config.yaml
n_layer: 13
d_model: 448
vocab_size: 19763
activation: "swiglu"
rope_base: 10000.0
qk_norm: false
init: "trunc"
init_std_o: 0.00728
init_std_up: 0.0371
beta1: 0.9
beta2: 0.99
final_lr_fraction: 0.1
Each number is 200 + 30 x the weight over its row's rms, rounded and kept within 0 to 999. Layers, rows and columns count from 0. The size before them is the row's rms in percent of the matrix's.

# gate: layer 7 MLP gate, 1216x448, rms 0.049, rows 912-928, columns 320-383
# up: layer 7 MLP up, 1216x448, rms 0.0454, rows 912-927, columns 320-383
# down: layer 7 MLP down (transposed), 1216x448, rms 0.0389, rows 912-927, columns 320-383
gate912,093,232,184,210,208,199,198,199,186,183,184,157,229,214,168,218,173,161,201,228,211,147,191,174,261,234,176,209,164,200,165,198,198,218,217,169,135,226,124,236,220,233,172,207,174,179,218,176,144,169,212,235,150,189,239,172,174,209,216,183,207,176,212,159,199
up912,089,179,171,194,195,246,214,199,214,210,214,222,212,174,214,253,132,210,185,161,198,238,177,178,187,200,139,195,196,199,200,175,219,222,171,211,196,238,204,122,194,209,222,215,211,193,124,218,247,190,218,174,158,204,176,197,187,180,148,227,165,204,186,197,231
down912,094,200,155,224,179,212,222,208,202,202,263,170,203,235,216,206,171,154,211,197,248,142,226,194,174,212,195,235,183,213,159,175,183,289,184,190,190,211,188,109,219,267,216,193,219,218,154,140,172,173,242,208,206,215,202,171,191,167,146,227,227,170,154,212,166
gate913,098,218,213,157,134,253,207,147,194,176,249,232,190,245,103,226,209,199,243,177,211,157,164,196,146,215,175,214,189,195,228,223,202,173,218,177,228,295,228,213,176,221,246,198,177,130,231,234,222,253,213,178,244,185,239,188,232,253,185,201,184,222,216,209,191
up913,099,161,217,218,134,222,205,173,225,134,260,196,178,211,175,96,162,211,197,190,170,147,187,177,228,184,240,242,247,228,242,222,189,219,177,232,154,232,219,240,215,179,186,194,218,184,201,211,198,205,236,212,216,243,259,185,213,204,245,189,200,175,173,168,192
down913,092,224,170,195,218,196,180,170,232,164,150,222,204,206,239,143,216,159,171,166,211,210,224,231,205,169,224,162,197,192,176,197,209,106,178,222,200,165,188,193,169,145,188,225,211,186,149,229,210,142,185,207,218,203,219,230,158,199,346,221,179,240,186,202,209
gate914,102,182,190,172,183,193,259,202,220,129,233,138,209,171,151,197,240,153,200,206,150,241,178,206,221,178,205,245,159,189,212,205,227,193,238,211,225,201,211,201,193,243,216,198,198,230,212,196,213,266,230,157,159,186,194,198,222,212,219,216,178,233,240,166,192
up914,105,224,198,218,203,186,127,237,223,198,201,211,237,194,186,210,210,137,226,179,235,177,159,196,201,214,253,230,180,187,233,165,225,218,214,178,202,217,242,256,173,152,281,176,165,181,169,162,218,177,257,193,184,212,201,214,161,219,172,152,202,242,233,219,232
down914,091,181,247,201,202,203,166,191,135,203,196,229,216,244,213,188,131,196,200,198,220,210,220,219,191,186,184,220,260,245,218,234,221,359,198,199,186,156,206,174,211,232,193,200,247,200,267,235,207,203,165,208,213,178,216,200,202,192,30,191,229,217,217,214,197
gate915,110,207,197,180,193,195,215,238,168,208,230,243,179,227,213,224,179,185,214,199,174,173,186,175,159,216,225,185,172,116,196,167,233,212,304,183,198,202,238,176,190,159,191,196,182,204,228,242,201,209,223,211,219,207,181,251,168,201,223,198,161,214,181,194,235
up915,104,152,184,225,173,202,200,195,154,194,182,166,223,138,196,234,160,188,247,212,160,186,177,200,199,189,224,180,214,243,173,173,175,209,184,240,235,274,216,171,187,233,250,193,172,187,178,206,184,218,189,187,196,169,172,265,237,218,203,232,189,194,213,259,242
down915,102,173,164,177,232,203,155,224,135,208,197,181,198,223,218,215,164,204,189,222,163,180,176,247,206,193,205,262,234,229,152,230,220,228,227,182,213,160,175,247,141,166,205,252,172,241,147,175,179,192,189,215,213,223,210,179,225,167,213,270,199,244,242,159,263
gate916,097,240,221,218,203,192,249,214,194,211,229,220,146,201,174,190,239,223,264,195,222,207,207,205,220,209,200,162,220,169,178,224,177,231,220,230,126,172,215,159,198,193,211,204,216,160,216,170,201,182,212,208,156,232,182,198,191,240,141,138,258,163,245,173,200
up916,097,263,185,202,230,183,212,207,198,173,222,185,206,203,230,190,203,244,217,195,174,176,222,184,222,206,194,213,175,213,200,188,232,245,173,191,224,192,200,233,189,232,244,227,202,182,192,174,163,221,236,212,258,180,192,238,202,197,191,183,162,201,187,185,215
down916,098,138,212,190,246,199,154,187,216,179,142,199,214,242,208,148,166,166,201,202,228,222,175,268,192,227,187,187,239,204,178,267,226,188,200,196,186,193,205,213,212,197,205,212,218,255,184,161,183,231,218,242,195,169,172,148,149,191,235,220,211,217,222,215,143
gate917,097,224,230,228,193,206,150,176,205,219,220,210,147,189,203,179,185,168,153,184,179,187,221,252,209,167,199,201,162,224,225,190,206,211,166,200,173,130,208,218,194,215,189,188,200,193,225,200,212,219,197,242,193,181,219,193,193,197,213,219,232,142,167,263,243
up917,095,210,150,256,190,222,182,181,191,206,231,190,238,219,194,162,199,179,205,219,172,196,173,208,146,207,245,181,151,186,190,169,195,231,201,198,178,190,245,234,205,200,200,197,177,197,198,183,205,222,124,198,198,220,218,206,175,132,190,188,168,166,262,229,187
down917,085,205,223,228,195,232,206,129,226,179,129,218,217,200,208,172,189,178,189,211,214,131,154,225,200,154,229,202,169,221,299,228,154,43,169,184,211,238,216,201,207,200,217,158,186,156,209,246,176,170,187,197,216,150,154,193,248,203,206,200,204,169,246,211,178
gate918,102,220,210,188,258,219,154,256,261,209,234,242,162,194,233,187,226,202,224,186,199,227,219,226,142,200,254,161,144,195,178,205,228,234,173,180,164,191,207,204,244,237,208,204,182,196,235,229,190,164,193,232,219,190,218,205,155,225,191,194,213,249,204,220,171
up918,100,213,179,267,202,179,198,169,158,212,201,228,188,231,178,215,262,218,186,216,163,195,169,205,188,174,165,216,245,229,183,227,197,203,186,152,182,194,220,206,168,167,195,193,173,231,188,123,175,260,216,219,237,236,251,190,258,193,151,215,146,253,185,224,160
down918,103,219,232,237,204,194,187,188,210,236,161,186,253,153,195,279,208,206,139,160,213,177,188,207,139,231,224,271,222,212,208,210,183,139,220,176,252,157,261,173,214,209,164,191,186,193,171,173,237,253,195,172,150,184,172,196,217,256,221,226,192,227,218,214,145
gate919,100,242,209,214,188,180,204,232,200,201,259,176,199,273,195,199,175,189,240,169,176,180,226,171,221,282,174,208,148,228,228,164,144,251,191,225,226,203,231,168,194,234,182,145,202,217,234,207,204,197,185,169,209,189,249,221,186,213,157,226,219,197,246,223,201
up919,093,266,248,214,174,178,240,213,177,205,196,186,249,186,189,219,215,174,233,205,209,206,194,191,223,176,203,178,177,167,154,216,205,197,210,196,232,234,240,201,298,225,178,238,157,220,258,220,239,185,241,191,203,226,190,184,220,241,197,205,235,248,226,148,202
down919,098,193,185,176,210,226,167,239,190,213,217,234,170,200,235,192,165,195,206,272,224,223,189,271,145,160,192,184,198,193,143,233,185,248,196,192,199,243,136,170,204,191,185,243,157,183,158,177,199,203,212,260,151,224,175,238,224,176,201,202,211,173,201,181,183
gate920,102,214,161,178,194,205,195,195,248,228,199,156,242,190,217,125,304,193,192,206,208,195,239,215,223,179,224,163,195,180,143,164,219,191,147,232,254,157,191,235,242,176,228,208,179,182,228,246,196,216,185,131,192,199,189,244,223,202,209,246,194,209,212,254,189
up920,097,219,249,241,183,258,216,198,200,288,246,219,211,140,212,196,176,174,189,196,220,206,160,220,225,219,167,207,199,279,207,214,194,198,214,233,131,256,223,206,242,222,196,186,201,159,190,215,249,219,171,197,156,162,147,180,188,246,205,216,271,162,199,228,241
down920,102,223,158,204,209,238,171,204,240,220,235,233,242,235,231,180,193,207,193,222,169,238,141,191,198,169,201,146,223,173,231,156,192,276,136,181,194,146,235,255,179,146,152,246,165,216,261,200,175,203,227,186,196,204,205,138,194,126,182,199,205,217,266,133,188
gate921,113,208,192,174,192,239,159,228,223,184,245,203,191,154,167,233,165,203,200,251,216,143,203,194,187,140,119,174,159,181,147,194,234,244,193,252,213,191,173,166,217,214,152,167,192,172,164,225,217,213,227,177,231,244,203,206,191,253,192,210,199,142,234,185,192
up921,104,206,232,181,223,242,178,231,194,221,252,186,239,235,213,225,230,147,199,193,151,207,201,246,211,191,213,201,221,136,173,221,206,221,212,190,253,268,222,210,220,194,227,134,210,217,201,249,160,244,190,268,208,186,184,186,208,204,197,242,194,151,222,192,129
down921,099,171,190,203,199,179,242,204,186,203,218,165,140,155,199,180,147,176,170,204,164,214,218,202,210,135,213,231,227,192,253,281,225,166,161,178,244,161,137,216,258,196,177,228,213,313,226,201,179,180,194,232,215,206,232,218,206,160,280,185,180,230,205,221,195
gate922,116,204,231,161,198,198,250,183,201,250,202,228,199,233,173,203,213,181,198,235,209,190,201,198,180,244,211,145,229,176,233,221,197,238,187,200,170,203,173,147,266,228,221,214,220,217,212,180,208,203,176,196,248,214,213,166,156,236,120,208,201,245,215,197,197
up922,106,237,181,196,188,209,160,194,285,221,199,137,189,241,202,216,185,202,220,178,199,157,259,208,226,181,180,134,221,134,216,282,256,172,260,222,169,179,202,206,172,211,187,236,264,137,182,209,197,186,152,187,160,228,173,131,253,175,228,202,172,217,217,97,201
down922,101,225,174,163,195,204,238,302,193,203,196,195,235,225,171,150,217,200,220,197,154,178,219,165,213,244,238,160,261,180,216,245,169,103,196,185,160,153,170,232,171,174,216,217,245,208,186,176,220,185,183,181,203,157,175,147,221,231,196,168,193,252,239,246,155
gate923,099,139,208,187,212,164,165,206,165,187,178,227,174,237,173,196,249,188,177,196,274,185,205,228,200,166,154,245,207,199,200,238,229,207,196,154,240,261,189,205,245,171,180,222,205,170,236,157,208,217,200,263,145,199,156,191,226,198,173,176,172,295,160,193,167
up923,097,206,217,237,235,216,168,145,204,188,194,188,225,161,219,243,134,216,216,258,216,219,175,209,238,220,241,151,213,249,198,224,246,152,262,222,221,221,233,167,211,183,136,216,217,256,167,176,166,211,203,182,187,251,229,181,201,193,231,223,185,227,221,189,183
down923,097,216,179,197,233,233,173,246,193,227,227,218,199,208,144,281,173,192,185,169,216,198,183,175,224,219,220,197,168,153,197,190,177,243,199,241,227,228,213,242,256,153,186,221,231,290,189,192,212,207,288,191,192,182,224,191,231,149,179,210,200,239,246,224,203
gate924,099,225,252,161,251,213,191,226,206,176,176,213,206,189,244,224,192,216,211,211,198,220,172,257,207,197,224,149,175,211,192,185,215,218,229,231,185,190,178,199,235,247,167,189,228,194,168,155,169,201,265,185,185,200,183,198,162,187,148,195,194,271,217,179,201
up924,094,121,168,211,267,176,169,229,199,272,193,223,178,186,199,152,158,151,189,177,172,184,243,248,189,150,171,231,235,229,174,217,234,196,169,193,188,152,194,249,285,216,204,186,173,262,159,177,174,216,190,174,187,191,251,226,155,228,209,223,181,199,220,242,173
down924,100,160,132,163,222,198,221,190,200,226,171,233,155,218,221,183,229,172,209,181,160,216,201,211,219,151,207,214,240,222,223,210,176,283,206,197,228,175,179,198,206,223,210,251,198,192,210,192,170,212,220,231,230,192,256,235,228,173,137,257,164,186,207,225,216
gate925,094,186,183,196,187,201,243,210,184,193,204,204,215,226,198,228,175,244,231,239,174,168,208,215,203,132,237,203,226,159,213,232,203,263,180,223,221,164,237,271,193,204,217,179,174,208,209,233,186,194,197,194,207,182,213,176,236,187,172,267,186,193,213,182,182
up925,098,206,189,175,230,186,176,182,165,193,214,221,196,179,205,227,179,228,151,187,200,173,192,172,229,204,187,216,172,189,181,134,149,177,211,192,203,263,184,233,204,213,211,191,199,244,216,204,225,146,259,211,198,210,175,238,190,218,226,204,145,219,147,231,188
down925,101,216,218,190,207,184,149,239,200,125,241,188,181,188,201,222,185,196,180,170,206,205,201,169,175,236,191,204,145,212,155,225,157,172,210,179,224,210,150,191,208,183,176,238,200,192,234,145,202,231,226,165,229,176,167,185,219,209,171,187,181,226,151,213,176
gate926,099,261,178,177,196,212,194,186,165,139,217,270,195,182,231,226,183,203,228,176,259,193,217,231,206,181,192,203,208,264,238,220,188,198,164,188,216,193,208,257,214,176,193,235,224,219,210,153,169,208,152,179,197,208,201,201,186,206,171,205,146,214,218,227,205
up926,102,175,202,183,166,150,105,194,224,153,207,231,243,233,167,211,141,211,237,201,200,193,230,234,235,194,189,176,271,212,240,174,201,204,179,198,199,241,207,190,184,236,220,255,180,177,188,138,208,288,184,200,185,191,189,123,153,248,170,208,142,183,212,248,209
down926,106,211,238,182,146,161,192,167,132,208,218,216,190,219,224,200,189,194,233,229,225,250,162,174,244,178,204,183,142,217,181,150,176,301,197,142,202,266,190,193,197,244,193,228,200,133,199,179,212,292,139,216,168,201,185,125,176,223,153,192,253,188,217,208,256
gate927,104,233,175,134,269,176,195,150,253,163,170,229,193,205,180,190,157,206,251,147,194,238,166,201,187,124,230,155,238,249,201,147,181,197,221,142,207,223,167,209,183,186,163,145,193,165,240,231,212,228,175,193,208,161,178,144,182,181,196,205,210,210,230,181,225
up927,098,233,249,214,178,183,155,158,183,164,200,219,152,191,228,143,238,191,191,213,224,144,147,215,158,218,249,167,217,206,258,211,212,190,173,204,206,140,188,155,177,218,151,229,222,187,171,239,267,248,223,210,179,198,240,192,229,178,187,195,191,253,180,213,165
down927,101,244,175,202,226,200,141,156,168,167,215,185,152,203,174,233,186,182,159,254,219,192,177,117,166,178,205,203,218,214,193,183,228,191,165,171,207,170,243,209,244,173,185,228,205,194,187,187,221,178,218,118,220,184,231,140,211,184,265,191,177,185,207,186,233
gate928,097,192,242,255,222,260,129,222,181,239,156,197,211,182,187,213,197,169,201,230,194,262,199,171,174,210,206,180,217,195,213,255,177,187,256,231,223,153,230,155,165,257,181,201,191,214,191,257,184,149,196,158,179,243,228,225,189,163,159,169,219,214,255,195,215